Weights of a small transformer language model.
Size: 10 layers, vocabulary 8192.
Architecture: LayerNorm before each block, untied embeddings, attention and MLP in parallel.
Training: a variant of Adam for these matrices, 282M tokens, 8613 steps.
Each number is 500 + 40 x the weight over its row's rms, rounded and kept within 0 to 999. Layers, rows and columns count from 0. Numbers have three digits each. The size before them is the row's rms in percent of the matrix's.

# q: layer 4 attention query, 384x384, rms 0.0305, rows 134-158, columns 128-255
# k: layer 4 attention key, 384x384, rms 0.0301, rows 134-157, columns 128-255
q134 103:573471484442509561479497515576585456513537500483425529466442521447526485511523434496464588551519453536460502477435513521545527522487488492501588501532481501554539527531503545550457509530456511456576495486543469509494432496540510535602558507513459482543517595484498460558481561470489493548491490499512478633471551511403467514516512510488466526438441494527459468530542526528545531517476
k134 096:516529504478514493495533454528506422563557429581435592413452528463566527497463562468536405519499439464455466454447537521419456494454522554461552441527516479516555565484494489501479539526531454564500457468506519431521528397501465609505432530464581530474479496508510515505536542535556403483590459551521485525473462565509500539501471533517528444456486520540563493523506538526470406540530
q135 106:579537490450492513452490470501514549562563512495453487485569517540555462449518515503563499603538491515495451494517528423474474485504511475531513501473559473456513458489473489577515520501484506557525535537585543465482479464473539528534547481542473498471562508482493481583500492485507531542562452528555514430531544502491465485555535516424451500455488568405613526541513492485445538489485
k135 103:603471498524491544465501534489554553529507585487432490545523568459621471440529555525471431481527400457535508510542498450454496539480536485441485482564498521517484456474475486525508505430555477464499455569493520514502474488462444467521498463528523453522497425476431498463480458427425447510561416575549514483500511498557460503445499466494458517536525571541515479514505533560470548481533
q136 122:548514466425488462416531519540539511506624521467435499527495525510584547509398523551491470592502481530397518470495528462507479525539528547523531538445528524540466505488506478560548478451437497625604511533601465504582401421450510497518557519464494518513500527516503510569480494478511507518532493529504522496487481496530459473551532600466431490510430480482544473485472545460496498501445
k136 141:501408497469564481484509503431461585480428577521541488554525483506439528466563527522437462460507501458549550535510498465503529425510485483558451504433478524476473516572517473492520472482523515464406586508474469519516493616493498469486606445570461440497450547519477533441484519489449566533465516472504526391485503472515515540491499488492522497530487485409451536529545546479494476532547
q137 117:545528538531488485575489504420453511449557505508598482498535455569507458481506544524532483528490489473566545519478484438451479446514552549505473490493482459484509439486452480471547477463542516523386494492450548489528552520472473468398475511478445504511458418488483517442552485495513466495513508522486528390540506461568555551528468540449501507550573541538506540477487465487530512497547
k137 086:558503416468557405525462460472505503521558499502467490438492493526587522514496494452444491529519549473497514511496581474489487473534482524448576546495499560581527459528571483485533491497477539482486543480561532515567419417555466490491394448544522534440506492523492536521600535441562457518533533486468535478478474509532495550452512475457519578538506514467500522470512494502482580457532
q138 103:555541540471489423459545488452493474397536457562530523505544523508510541522481488548530440485468463460529536548517510431483487531498573503561462438436516510472464447443531459468524422437434498560460483543428526524589448476388517467524543539457513541521532469546498487521438519511533564518529511564490549458495517483544494493585514516481464491571536499491570504447544467445495454540486
k138 136:492468524516568482465554482448470518389481525552526463524502485514454484475507504514553511428446572544576526528526509466522527472520480484529472522440429473450446490586509486498483503439516513488450571522447476563506473567449524466391546475484470500548460549567495538429486526470528568549479565537460482453518517479472519544468497534503479521559530399412498504488542451468440497518528
q139 134:507520569536554525526560488477463507437526486549547464501512451542451507491466547554539473535452543511566559518528495488477477438554553483521476514499510459531501420480466515453526428446541549513398495511451559493549501480493532508423511527456493461536468508545511477474509522493512513512483553489469542453582521462516515499520506560462479460578586500521504468439514483496452478526565
k139 101:569483450465549520501519474502498492395523542491492474488499469493581449451436487452544528477527588506463524459515585481444526485506545503493501495505502479485523428511469491474495531460524550490505541518521520515510443491525528440454510555508467522479460515554513501402587512472503453508468455508515499526502475497539547542460487578493484473575574482514511490482476467477479593500505
q140 096:477539513464444483524554487486511519465529498593512500522538559557465504449493505500513423457500483399498546537457506461496508493586491534567495499471489494444508433517476509445521460459519504517412512549369590510544479518443547448482488536499497527488466459566551485524562487476431482447512510555519491448478511521473518566608425564487488493514583537518501563463538469512478461587534
k140 092:450487471475467438608573488579537483391486542449474482503493451543450495433510501505547562500450526507426522463480519535508491500551450421522535553497504485433464513494526475520473533443462519518505480501435472494533515565520543433490493544533473546510495485586513469531548477434521567498490536541514506470504475465532512534563484540441528424503611462446494484462554484460462541524523
q141 108:417505503536511510467535478465484502411468527567595480497505518473452489478487498479552446436506567487519510495440493532468477464528561479576489512494490478515489508534433517450521531488584501474418540542463519488509560547470535468397541487466501517532470489500461559438490498502458509532558526536455485401446528533483553593539438539514505490584629516496443546431494447502445503511501
k141 103:437517510525539469513478503482472545492465543476499499487480497411472511429578426460548478499547561506492514459507529572524549453543525478477514551537473452461533519501476567496458487531558532484491515521404505482418479516502569503438476553495516486536479486504467474486526553525480557540504507480467442506434529538474503454495447490522498438552640475498486533466565438527551533457520
q142 104:547531497434558553508454517580570498623515454433423502464498512433514548531481518503463531583533473508489485491505459537575486535443472460473519464518477577541514565463552481531489504529505535500541481467602460461458491455594540537546538515494495531487537583483552444558449546544483502521509510511527453536546481523486433406541562511471433542464414465441520460537504479512530542456473
k142 101:549493477433473529473469563490541486586489476482548517518521573503532571521477576584455574536466481520468515546516499474439465507466500539443480353473532567527450517504519488473555515525498548450425483528581540513512532475461502491540543474442512519433559523549497555486543525514467441509506464519545469440461418476542471503480526525507505544501456503518522463508470480523539499451493
q143 097:516532517527512438427482519448524458570545406422478481510465504458573472472502515498463489501482496532480482481561518442516477496436499521440539500557544503452548481501559503562511490452478506521574540481511521525471450504516505508534501530468439470500508439493499434557452520528484565480443505468513524515530463469509549450488512449520467547502420542538517521517480589486487539454495
k143 095:527524463547536525415583466409563499501552420540446488528533522576550479535435577541483515511395521553564490510507500425522497512496548491540551508530505557513534402534518458531516540444448532440588542552562507500545439483504488488486475490490466533457490513425516493521556474482506445479492471508494540489504472478459501491538529507481539531562454569471491471474500583428479576559530
q144 098:489486527454527494585485497504463587479530517485536481484561473569475493479469557508453576516467464496512487495451554597531495526503501466498466501499528513567527492518500505536547513494504524526426464529516566351528495497548433540512452468477482514457509499494523469520560501540493471524540520502533462554553496458507500483481530569508483478475442461482463489558468408488514392488410
k144 094:486499475490478489506523522515486502533474476497554484475517521472465504491528579488473523512533479519458463496405474549543529494509457523498477412459527486479469539498487495485526475514438516502467484474472447455593563562418446465582495536406603569514450411519568437586526575485515490468535490492462472510513509491492557546502517495492529443442528436491539507555460475492533442546496
q145 087:475589419578477441528433536566494451555556516457448526487508498509486512544472466486547547501497481532467475561504530539478477467526458489531521524476490505520550541496534452535466471508526519510528537529541507455548522457587567473472492522534559499475447502483550481593516441453549481573527474485480430532445520500520536473582451458473464479413520472495430523505508574450494526534389
k145 089:475530446478452558457450553515588505501539509489528581431552583521529441444490491523537452563520461505508539532536504520481494542491552475514566443529476467499550487517526512517514460529501512597469516529543540482503587503583464537520451454458512448506490505496437483592538446468504513566519508525525524512469518437499473516565550516363536472539425546552511525512547560471477337489520
q146 087:512443493633524462440475528484453445473488458555544453509500446526427443491523449498478469509468523473541499514512518510470472490440537512484521564480479524451463487576493474443506528430513499467479488522492498575439506507468552496477515448520428507550556489479510516449491427597486478566492562587538502463538527510566514519428425518490465541565567507511537513483490494430493491529492
k146 088:495488557513537496477491510532539483509470467518479505539518462510460530505536456496573514502433528525509468498518531479527512546457492537485434516498405507437510471482444523419482494482511541498479491470395464494376452507484514579537494501430466442493545486487487475564508540605441450502509529533482468475517518521473473464457475456461512557519480491470464451552511451490552522526474
q147 090:526528558503553512491483512534467552544449506601444470510466580511441540481477433493537504476439496511537421523475479454484512493508522488509540508478599508465502520456537488522537433555427463516552461477464516500527433518521507481559554565485532451578483490504525509509459524513563543518512384421512553517526581542505510396532463453563458406490518511488543468402530536513516566468527
k147 091:451477442566521548493494493442584509542516461548490510517502465538529469469488503518515506483528507562453447445566590431422501554499497431565547562484549496479458477479540549463525488514388494579488510487511471490512420515569459519473539487553475448462533474522544509496488514505439475510469468496492492518552532484544510476485559526484549459519440459438496524467534522510564554506553
q148 089:542509537457463493476493500482494482433471501484452544468482530550478560526481473491538495535502495462475495437468497491558462545450520559462539446462480501429541419493536513515463436532481423450524503526502482506509512541451576507593520545537498568513500452524490510477457538514490498527481459513547500548506475520408483480499496464497577480501541487497510577437533493506493515521569
k148 090:542448545525431568490499439533491574478525496520453532549486520565376477482496462511483483516466573483518510541541534452511524463452484523455539488461493534488491471457535500498473500479428459504470479514551530503526446478540546511515549481576485422502500493483539541456535464472498415502513477533530497456533491519533490486455418467548501538507511425510471554449541496472518545458570
q149 087:501445489518511562530526497462556489486492510544461518528539553478524451486486499566502450466484473452464502459491508511406578474409516500575531462493538470452485479553521539537533471510467524470464564497461554517546485523380516499558516522495433546496543474501474561451461543511448521413524545515463490469553586524541492505493488486526506480465542468533542485596549392503441481457503
k149 091:480456481511480567521640451502581529534500490579534556534471525475506477525483554523524423429535471534474521462536523480434541450501466505570576555497480493443487548497471499498510539398479519537509461486464558492574524525486521541585504501525463531497508476483447591476441480471433527451470519505436546486531482497538501486517491509557480533475551503479531504546514460504499540487569
q150 090:514432496504482523470478535523440467522532504600480450529479581515496543460501473553476512421527456477446456474427582464505513508425531533482593511484535526466531479525479526523556486493451435560498495490513472447473432531517486490510501496533468545509519457498503490439516514464568459515485499419506546527452512472486468416502477504523498494487562520513527461529497453482532571445499
k150 090:511419609568535576450567548483541544460482423586535462519465590461521523448512473545500445424560520514517508471511495460483466507438545543547506529533515598500513488487518508538457477423449435505552435485504437533518477504449475540485487489504484466515492513491551532498498451531574503558518516435484460517502554579488529450477507529529500528500488478514550479552553491462520470510445
q151 092:532519531430514376536528503449499528528501509487519492496497542539475526415485565477522420511455506494509473504510516455538426443475477514517480520462457549465512494406509452516533515503535463501495501430441514548464470478471457505553535540425507478535581469548541486565470538539472519441510535529458481482563491503478452491540474470464479555556469432503525491448552537568464482497473
k151 091:537491510504522492533458451511505530421481509512492489497512469501581498500512472445512503477506574504453471461491549533563447424464506442477445547484502519462514431480456502496457540523500566473508522543489551492452464464509500542494531502512534482493445541617545507474537548501491520550496549526538484510503486513516514475494459540538479488567535525514540511428465511492483499531549
q152 093:423444435461447439551558542509439529474487562621519545495461511457490524472615424511472478523555451482500562513482530464471447466464534519545496512407441502518424548507543457504497525481468494518470504568474480522487541500538477498493525464552555441502497515528479514509479490538500524552510458557469456535506530532505451551507515445502503544529526489503452569439531562485488521579503
k152 092:412449589531456493497461523515489455479453525520455495489521511490511458551505501457500526546440517491515516617526580511568518479474481500441530554491444540492543552511519561440530512483540450513532500519483551441483481497506552526546485514607539461508514508487460449480479464513524596549490516522475555521461517490544428437544491534516497477501432489522432558469516517537464469453435
q153 087:473507504433457436466531559569517453519479505474531532547439526501562495455515541587523473537501543527448494520519508525478351435535430464549499528476466494468497528456510439508550503493535554484498536597514548485527515512541547507534517566482573518492513532587494524615444534552490567474541529472499431498421454517481477525510503521475489435484547484559465524448513514590529468493486
k153 082:498491444518530482554491497479463532488532518523482472524489548513485445549501565479565568511537516501530517487478521550463512485505550494479546528520484499511549535511497487498446521590594497511461431543496527478500541506546508559455487549487488459465440442534560528482520488478539555491484473570462457501501525467505487502549526540527492524530587533505447523450511441506519480478561
q154 106:546501528451470519510449491508545513575524490419447522436527506505573510521528471436407514590550463542446433518496509525510506515446456535490548481494520532486496555468496520481526491484437449583584477510591524450485473447572490499604474526545537486451516537485534460555520502507473541524488456461601470568635519550488462459542531438459487503417411501527495496539556533477553496522425
k154 104:497519491471401540482523499510611521523510490493487577457507459576566476507453503489423558577469460515523543548469480503482498580495500533513488462496541495513515508482571442499583517470450484526550486501598529498588475492463454493591505496484552563445491526495536462563457505473497499432499498515519508433565440531603476509545598458414530540456408509544518491534479541488505475557486
q155 093:523496489486538469576502507432412526502505463583554449533527497496601459485500500553522531489420486532553501492523492562505463479451474507539396512502568467482442546522494573534483416496489490578468487431466578485536467524459460501473456505462501554445439399484530542511509485501520522543524503445530488534520540483544537516575533482490469455489517543446503492458543526458531510519486
k155 088:517475517519472555537533482473458562498483533601509466536466444526609468504496432462519501521459522569554480464573545509503445482532495457486484479511550456483487528525492528489465485443451478471489509484527522518492431549495445521455575476533475551528468450565544510490573555446490495470587489448505550576524528458486553506524465478423522469441491456459505514500552450458535523451515
q156 092:504510438509518453493502505510525542551476550546516492458502489567492487474494395488585484511505483486496486513482499540449391513560429488542476499441490529538465526463546423457563429505516490458442500518469535525536510501469526418444504451567575483507506463528479505552567443446530502553554503556484546551414532493532475508552514503452456509513617533441468534446526576428480453539552
k156 089:418497457496488466549453469491550453477514532493453471489494464507527411533523416431528552519485570501414475508502484525493481511472472449519591476456482488547494509526508531491539528482493427563512470593468487497419525559563481519511499469513478451541505428487466461532541497444594539565527457580493551581472527511571451400542518497473544496490459512466464530464555484456495458530522
q157 089:513415513503453519600456475578505485560502499453496541454507501502543541485488563513404493542503464517458457507536506503458509533443492540442450479517469473492497516505504476478508504500513503541531537477566460472520484456556430534501486509512533468453514564518492532438471476530501560488478505409520529528532464444476494480500575465476462504464499420534502485517459557498472481431426
k157 086:577505543488480577516430515493456471546535510513512434389491513540537524435579480534462544525551497517549488465518494509550435544467508539460502447464551570501581448527504461435484463447545453428519586467522457517554459414522526448508494513530508550484476460460558560404487488445552572524514452443500497466494487495489519480476493404513551454525484564486525441560483503542502482506477
q158 089:481474446477495519463559525462467545480548443534483526516520426463438522532533487512428508494586516488509459432373508447561490465525472452521493501483501482475571528512474507510517472502491499586558532534589420532507527424500512507478538494449492527513465522476501425482450511534492460468468497503444523477520518609480503492489488436542544488500542539419465528516462481521472543532521